Each number is 200 + 30 x the weight over the matrix's rms, rounded and kept within 0 to 999. Layers, rows and columns count from 0.

# layer 3 MLP down (transposed), 832x320, rms 0.131, rows 376-382, columns 160-319
202,207,151,249,210,207,216,203,227,220,189,191,228,230,207,175,239,205,192,181,190,209,219,227,207,173,257,176,167,175,163,245,244,174,241,189,165,218,191,211,223,188,227,183,213,237,199,214,181,202,201,154,175,183,169,142,194,214,172,175,238,138,231,178,217,199,177,213,174,155,186,161,159,221,212,164,206,169,231,155,192,155,217,152,233,195,144,223,213,204,229,219,281,230,205,190,260,214,151,220,170,229,190,208,246,179,222,88,185,217,183,221,254,194,201,219,205,233,220,211,167,197,252,211,204,173,189,170,171,199,197,244,192,217,209,167,146,190,190,165,216,208,162,239,164,226,259,174,149,233,212,215,213,238,218,160,198,173,148,204
187,157,194,200,165,222,158,137,232,204,201,259,164,166,209,210,242,151,228,174,193,192,239,154,225,231,137,192,213,205,181,127,181,207,181,205,171,174,195,211,121,169,201,152,210,184,190,215,173,242,196,224,148,198,198,191,231,187,205,169,166,149,222,218,234,185,186,222,221,229,155,178,175,166,196,231,168,209,162,189,227,166,191,214,204,217,216,219,176,201,215,161,196,210,215,177,223,156,184,166,149,216,165,229,166,196,201,136,215,222,214,161,175,225,226,182,190,198,226,188,200,227,242,204,238,202,220,223,183,190,239,227,169,218,252,293,184,218,232,129,208,251,192,257,209,193,139,246,205,187,211,124,235,200,194,196,154,222,189,221
202,198,214,195,246,235,181,164,224,209,213,241,198,210,230,259,239,213,206,208,135,169,199,176,169,233,232,207,209,224,195,201,182,199,235,198,184,206,190,165,183,134,175,201,226,187,165,245,217,157,181,133,240,210,146,217,162,220,214,196,196,187,198,176,201,193,237,179,227,247,165,242,146,160,201,248,159,224,199,242,222,205,190,164,226,189,176,216,226,196,239,149,214,184,196,143,200,235,205,180,159,202,232,145,259,173,241,210,210,205,197,204,143,135,236,213,152,163,193,165,243,195,143,210,203,224,181,143,181,247,210,227,269,276,225,245,187,225,172,166,190,200,193,197,179,153,216,175,237,178,231,225,227,202,208,139,189,168,247,167
271,143,197,251,208,191,234,225,141,186,192,247,182,171,296,216,258,222,211,174,213,213,160,188,144,236,175,207,198,138,205,215,213,250,192,116,225,195,180,193,182,227,191,216,177,186,225,168,170,169,255,208,216,216,223,224,229,161,190,212,212,209,186,192,223,192,208,222,198,183,211,159,181,155,199,173,180,238,183,171,247,207,198,161,167,228,190,220,188,228,164,202,183,142,183,231,136,229,203,190,206,206,225,209,223,201,159,261,272,217,196,184,184,253,185,224,237,152,179,189,221,167,216,211,207,208,217,239,152,177,247,231,169,145,195,227,224,205,175,224,212,235,199,216,211,215,187,179,189,207,161,228,217,204,236,213,185,167,222,160
205,152,143,182,178,119,154,202,193,205,192,190,196,190,132,180,226,197,216,204,212,198,139,191,185,175,271,206,233,176,194,149,162,208,184,221,231,248,221,173,116,190,211,179,241,189,234,240,177,227,211,236,209,222,223,203,198,176,238,205,253,207,217,196,213,178,182,187,207,217,181,160,146,240,183,282,250,206,184,149,180,153,223,196,174,150,220,190,210,189,225,193,179,200,247,219,193,217,210,183,199,173,206,230,184,200,178,172,177,233,153,180,215,172,202,222,154,184,231,218,212,231,213,249,227,184,254,193,261,102,208,193,209,235,183,220,198,225,199,204,208,148,145,207,165,229,155,215,185,205,261,177,166,148,278,210,197,170,193,213
190,237,149,195,198,165,140,242,277,259,201,265,236,239,239,185,147,154,148,222,219,192,181,214,116,245,129,180,237,253,206,201,254,158,239,227,242,152,217,184,161,193,207,226,202,174,249,199,231,239,191,174,231,204,222,243,176,208,258,245,225,221,184,205,181,171,178,185,189,232,249,202,272,249,220,184,196,236,201,233,153,212,179,229,221,143,150,240,181,234,193,218,164,228,189,260,202,137,191,170,155,217,231,183,192,153,229,186,225,192,204,207,181,177,184,212,200,164,157,175,216,166,195,213,169,163,204,180,179,226,248,175,198,137,216,198,207,261,214,160,198,212,180,196,228,170,197,217,182,251,195,190,157,225,239,194,160,260,243,211
209,187,139,197,192,183,180,171,170,244,265,224,212,158,196,228,259,200,221,181,211,200,219,160,160,143,174,212,160,220,185,205,162,208,188,157,221,214,215,191,213,204,200,253,205,211,224,148,226,156,226,162,215,181,219,201,163,225,157,211,210,231,204,213,183,224,204,202,208,208,213,182,139,218,170,234,192,229,214,159,182,213,177,224,226,175,211,237,217,226,264,226,171,205,211,215,188,211,257,205,222,220,170,203,209,246,278,239,197,186,213,157,241,212,225,187,183,205,189,187,211,219,204,242,193,191,162,245,170,208,196,175,187,265,214,187,173,200,194,200,229,191,158,256,245,237,152,254,200,177,231,165,157,227,226,227,139,246,227,172
# layer 3 MLP gate, 832x320, rms 0.139, rows 377-383, columns 160-319
206,202,185,195,232,200,185,207,191,186,243,141,190,208,200,168,246,189,236,148,211,211,176,220,246,209,176,183,223,199,91,205,208,245,204,211,198,214,241,210,225,157,154,180,180,162,139,225,223,179,211,247,136,226,247,134,251,162,176,155,227,180,220,162,222,188,147,260,200,216,202,240,224,247,263,172,199,159,183,218,146,270,187,196,216,177,225,183,180,283,193,219,238,190,183,252,201,193,187,244,205,213,186,160,219,132,146,183,265,155,161,193,237,224,255,189,220,168,197,182,238,180,251,158,162,178,207,156,180,232,183,206,242,279,231,197,235,202,183,188,206,172,190,207,128,171,207,165,174,185,190,170,188,251,232,215,224,193,187,153
256,226,185,200,180,234,203,215,189,182,185,160,222,237,183,187,214,204,168,226,155,232,228,218,184,206,180,273,218,198,195,191,223,195,232,169,183,258,195,220,249,202,173,186,173,211,182,156,217,230,220,234,191,164,211,181,171,204,203,205,141,184,209,154,248,207,217,214,198,269,224,223,194,259,206,185,223,169,201,161,197,182,220,221,220,158,204,182,207,235,182,211,192,223,236,218,194,208,167,190,200,185,219,160,196,138,170,164,239,189,297,185,189,171,223,126,184,164,210,196,209,200,230,200,195,183,193,227,168,218,235,176,200,192,174,216,222,227,162,210,216,211,192,201,222,228,133,133,233,244,179,162,156,203,221,221,211,196,212,179
184,265,196,150,202,230,176,195,185,163,189,172,181,197,254,142,207,202,167,194,200,204,192,201,262,170,258,131,168,147,182,213,133,199,208,209,186,226,177,196,196,137,220,191,221,144,163,201,199,160,204,112,210,279,200,249,255,204,205,133,208,226,197,229,209,230,186,178,140,232,181,193,202,202,199,228,181,181,249,193,152,233,126,233,257,182,207,176,175,187,217,192,151,269,231,165,211,244,266,145,245,204,189,208,216,190,201,209,228,165,203,205,248,208,210,190,121,210,209,203,166,250,162,219,227,217,196,198,254,193,174,183,255,262,232,219,195,222,193,219,238,174,244,179,218,189,260,168,174,167,205,138,207,191,267,192,206,234,222,236
188,196,142,187,202,173,184,201,136,185,198,251,183,175,189,197,225,207,148,212,173,193,238,191,200,176,196,156,186,174,133,202,189,210,161,228,195,234,229,163,196,172,210,219,182,196,183,237,173,230,170,206,221,235,206,153,229,223,197,232,247,209,251,210,197,201,193,205,224,254,166,231,205,253,184,162,212,118,167,207,242,216,228,226,222,196,202,180,207,202,194,190,198,172,253,214,188,190,186,169,176,162,199,205,212,178,150,176,212,144,210,193,241,164,214,183,166,133,193,199,225,227,229,211,224,196,209,191,203,126,204,208,186,183,217,223,193,192,229,176,229,261,203,179,221,173,243,229,226,206,208,202,194,196,219,220,208,230,183,187
229,152,175,226,211,159,219,230,175,172,177,203,177,204,168,218,266,221,131,168,228,217,235,160,226,214,191,234,149,208,143,155,227,208,245,205,189,225,189,249,247,246,229,173,176,162,178,230,177,168,225,233,225,282,199,164,245,211,279,163,152,230,220,195,186,221,194,208,251,154,203,212,188,195,275,142,146,213,201,264,158,236,192,227,183,119,194,222,203,198,170,234,209,198,206,227,185,215,186,193,158,215,185,148,223,193,228,201,212,266,254,137,240,199,204,248,221,156,162,216,258,199,217,202,185,196,210,168,205,178,168,194,120,218,139,194,154,218,238,124,176,138,222,183,220,264,230,190,208,218,206,226,180,274,219,234,226,250,237,208
174,265,265,194,208,240,188,239,206,178,157,167,252,257,173,221,150,193,276,158,204,190,277,164,161,170,212,173,297,204,173,222,218,211,185,238,154,178,187,209,263,149,246,159,182,246,182,184,181,219,172,243,181,210,197,228,168,201,253,181,181,201,182,217,164,263,265,281,180,198,150,204,225,216,159,169,290,169,217,214,176,192,223,188,185,156,205,173,212,160,121,217,213,213,220,208,237,206,180,160,219,166,180,200,182,168,173,230,232,228,209,239,277,185,177,188,218,221,171,178,186,217,212,221,192,181,171,186,141,165,182,161,209,207,228,232,221,194,138,171,222,234,240,207,120,189,187,221,230,218,121,213,148,199,202,175,223,159,153,170
136,277,160,270,146,223,216,154,231,221,252,231,178,211,208,166,184,169,257,209,174,214,185,185,193,195,197,229,238,228,229,164,234,180,186,237,221,178,258,271,202,224,211,207,187,176,166,173,256,190,207,213,199,178,239,303,223,255,148,141,196,174,186,179,175,219,160,184,256,132,171,240,221,186,150,191,277,175,166,167,206,238,214,208,187,212,232,219,263,226,191,213,197,174,194,252,216,217,227,193,161,191,199,228,234,241,211,262,227,230,197,223,183,198,194,264,186,210,191,162,206,243,233,230,277,163,161,237,187,237,225,211,191,229,260,241,225,163,122,149,190,186,174,196,226,221,240,188,212,188,217,186,210,204,202,163,177,190,221,192
# layer 3 MLP up, 832x320, rms 0.139, rows 377-382, columns 160-319
169,164,214,209,191,207,176,146,189,193,226,223,185,204,212,180,194,194,232,169,95,213,245,172,207,180,183,192,244,264,175,170,247,192,235,215,179,179,245,232,173,150,245,172,202,233,236,168,173,215,230,242,198,194,194,253,191,195,191,179,169,228,182,200,169,182,162,214,165,226,169,212,154,213,174,201,142,186,160,160,217,249,182,232,210,192,231,249,198,240,175,239,184,219,208,211,215,218,201,164,161,239,215,154,205,190,201,155,147,178,165,150,186,216,161,161,298,199,156,227,193,221,235,199,220,187,210,170,115,197,173,253,216,189,219,236,137,237,206,163,155,165,156,272,214,132,193,194,196,215,208,175,172,171,251,175,205,206,194,154
191,241,222,230,231,191,177,183,207,248,262,250,178,153,209,247,215,199,177,130,183,200,209,199,180,204,227,205,192,214,212,206,195,182,226,176,252,150,201,226,200,184,209,183,206,281,182,231,272,236,167,186,218,237,170,178,203,204,208,248,192,213,225,212,180,171,206,180,196,217,171,178,178,207,207,245,207,225,186,212,231,230,236,233,175,220,217,229,184,220,213,168,218,217,203,165,227,241,237,222,239,211,232,212,215,157,212,216,199,233,195,206,184,171,198,140,158,178,227,153,191,200,154,214,191,196,174,199,216,200,163,241,203,249,221,175,196,214,171,140,205,208,223,192,200,165,187,200,213,166,265,203,226,168,201,194,227,181,198,180
256,206,182,201,240,169,247,201,205,164,201,215,199,214,196,245,178,238,245,133,220,221,249,218,170,213,218,227,175,144,286,216,190,171,172,188,118,203,186,212,229,207,175,179,187,184,236,167,219,210,196,222,171,197,210,171,222,249,195,231,185,185,196,159,183,202,205,210,215,210,172,188,220,207,173,172,222,187,230,239,157,147,229,124,178,221,210,231,177,200,249,248,216,184,186,189,179,256,161,202,184,185,213,190,123,192,146,218,212,220,181,176,173,188,230,191,258,235,166,240,254,180,216,221,156,221,203,169,139,200,173,177,142,172,194,162,219,233,220,237,197,123,200,207,214,155,173,167,182,181,176,151,177,216,229,235,200,224,193,196
233,199,172,189,193,183,129,197,209,173,236,217,248,165,195,188,234,222,208,174,230,209,168,225,173,223,212,196,194,174,207,205,198,167,146,249,221,253,180,212,173,238,180,221,165,194,183,158,220,190,216,238,178,215,252,216,133,174,179,219,192,213,221,195,216,222,204,201,234,197,169,177,108,165,203,268,209,237,156,140,133,210,205,175,288,228,194,194,203,287,222,202,211,218,220,167,201,205,156,215,179,182,213,205,214,184,189,183,231,215,186,228,197,212,228,202,195,156,196,180,196,210,228,274,224,166,226,230,265,205,181,184,158,195,199,196,194,190,233,187,194,175,210,224,235,254,208,255,188,158,209,201,214,187,164,141,205,215,182,218
242,214,183,242,183,230,168,237,179,197,178,196,190,190,240,227,127,219,207,210,268,186,158,186,158,177,168,188,201,201,176,179,212,146,197,215,208,165,156,233,219,154,225,180,217,152,217,201,160,236,218,179,200,223,207,216,172,208,222,157,183,164,211,231,172,218,195,134,188,194,227,222,154,154,299,198,177,208,204,191,179,222,209,277,178,190,183,198,197,171,176,220,181,213,200,244,233,151,185,176,207,174,175,176,144,222,208,233,192,228,161,199,201,202,231,237,239,221,131,237,201,196,151,241,210,213,197,205,169,165,196,232,199,189,195,256,206,247,210,193,229,175,223,161,203,163,192,204,161,230,238,213,163,238,189,235,223,218,215,224
193,226,153,288,217,165,148,197,174,243,192,232,163,195,156,172,201,174,217,222,215,179,182,211,196,148,179,164,169,222,219,240,209,213,208,194,177,165,220,150,208,216,218,234,161,168,261,229,246,176,187,116,203,216,184,238,218,205,189,208,224,231,262,183,218,219,209,153,201,187,202,174,198,212,213,231,177,196,270,173,212,221,283,130,219,117,204,249,248,241,237,217,232,219,202,219,224,163,202,208,160,159,155,163,193,219,235,198,137,194,223,205,169,220,205,154,228,257,237,155,206,192,205,213,153,172,234,247,190,243,175,217,224,175,187,235,174,175,186,244,202,195,202,246,221,211,216,281,202,202,199,173,149,241,218,195,163,249,239,189